python train.py --norm_place="pre" --attn_scale=0.177 --extras=["local attention windows", "value embeddings", "learned residual scales", "skips across layers"] --decay_shape="cos" --dataset="wikipedia_en"
Each number is 128 + 24 x the weight over its row's rms, rounded and kept within 0 to 255. Layers, rows and columns count from 0. Numbers have three digits each. The size before them is the row's rms in percent of the matrix's.

# down: layer 16 MLP down (transposed), 192x64, rms 0.289, rows 183-191, columns 0-63
# gate: layer 16 MLP gate, 192x64, rms 0.289, rows 184-191, columns 0-63
# up: layer 16 MLP up, 192x64, rms 0.299, rows 184-191, columns 0-63
down183 110:106112113104113125122164130075130122118122150116128131133106082120153128188128103119112112104113100173166147147097163102145128168138098120174139169121124137085117146139163133117165132121099145
gate184 097:141153081162116122079145145161128118117112156131146190168123093108124131126114116121144112137137126147111139164114134114172146168135087109121097160112095058136160120134130117140123126127125146
up184 100:138128096128157115108113130135123098108152139138115088138131093121139102141140169141111111111126113176115187157150121182110123135154113110114126131121152078063076136141137139149106130141135158
down184 103:107131122144178107128120126105090145146097120141069094074173128120109175122126117096119139112153125141135131140151129127073159138153147088127128105115155158114120175107103151150130131144136134
gate185 101:155116113144120099149138143114112135103160159114115106108097188129163131144128161109093142119098103152135116160158175093112101132119161137121167158113108114113128125107083143129140148176119163
up185 102:143144150130126122158124100126145127115107161111139128117157165142131125145088149052118118111133123099121113147128148125133118088141133170097092174155066090124131146119131134141146094163111097
down185 096:173082154090122150111170100164119131121140149110150129133147144125120147114109076151120116114145171122120106133156108126107112147126132139101154125126084131103145153193121122119077131119143084
gate186 105:145125142189107145136129150152116139055105148115163167124107117113153109117144126112136103100112142142121077135120123092131132131131124126178157133127153113076151160145136105133112093151097140
up186 106:141151148125119137155140100137138094116106141123136127180084169117113123128095165110116127107091123118148089153112166122168128149144152098184120113160106133114162134147156107089101096137101118
down186 106:122109123106115096134115103088131102120142118169095116128166107099116128089133128134145154130136127148170121145109189144152175131078077126102146140131097134144155160126176146136145126100141118
gate187 107:158103108112142093149110123123115116149156135078166119126070152147102185130168120155098107123101118094107125132132136126147120147133114079100182156141113134095128133146115133110118141150161145
up187 110:108121116102109126169121167125141089094150119113148146121114138122120118094087141146126117109147141145138097124102169144124133076151139151123169175116132138121134113181109095151067154103148137
down187 115:131132120148124151137100089115174099120107132107132163123122139123141120160161141104107107098099126147110151085111115120132154076129134147110110158150139157115135161145166094150143074154169084
gate188 099:176138149119131121128159148143127104139130102126140122132061128114109105135155103120153159107100113143141063119128123119152142163090096147169170112098123108093154139122122141101100141137139171
up188 097:128103115118145151144048121116143151147134158151100139179139102110118129131148170117126123164095110104147144131112130117095136146121134150148094138152129162197126114140098104124124150104151102
down188 096:118123101100101121152119156146103141167094143100155150074177107157129185150133147103083124112113130139131142154130151143114152072123133123147084137126156123124121089118140144121145126108134164
gate189 099:156114120146134098145159166133090085128194121086128133175135106123115157139130077118160102142121142145130117122166132105159092094117128127117139126102134087126103145130133114147110115140150176
up189 103:155129107123118185147102105145165142166086088143137130132171059131139160125124158149129141104110086131152133101133134114153128149127096148139128112124116118138142130122093065109152137109119116
down189 099:128152151143128089119088132110093118130093153110190098147139081138120111123093123142120165214128119161126143129117129151123121113113137126125137103116119126116150137098122151134125129114193141
gate190 106:155099132135120150125125125120144139145115161141094156089118128128107099113133158157111131158097131096154127169124152098170138069077134114115095108124124167100168127127121132123145191147135133
up190 105:124146069127136170133099116152132113155115112108088136106147161125089156113176145139108150138075163117145085109119154117117162126133056127114149130134133149106123146130129117147158136118149136
down190 104:112152132124173178135127133142103135082145161145117151106099143119159095115093135179122061124127103147131154126173130130115143057118131124128104123121114161155127147137118116149139110140114118
gate191 105:144118118101136152168140152134089137112087148142118168147123120114103152115122136170095090148099092140142138125098121119175143119118103117129166129111060119115164132124117116110130165174153106
up191 109:144115129139107164116113138129097119160125114121132099134127118161102097124137144150136134115138131156132152115094146095092127116123087124106171113097183153175111130116110117093156168183115079
down191 109:146116155108138119124142129088161103083130102140126110140155099114122135115132140151147087127118164132108130098110117135093080143138199135127125161157095095131162171155132169094130123133113141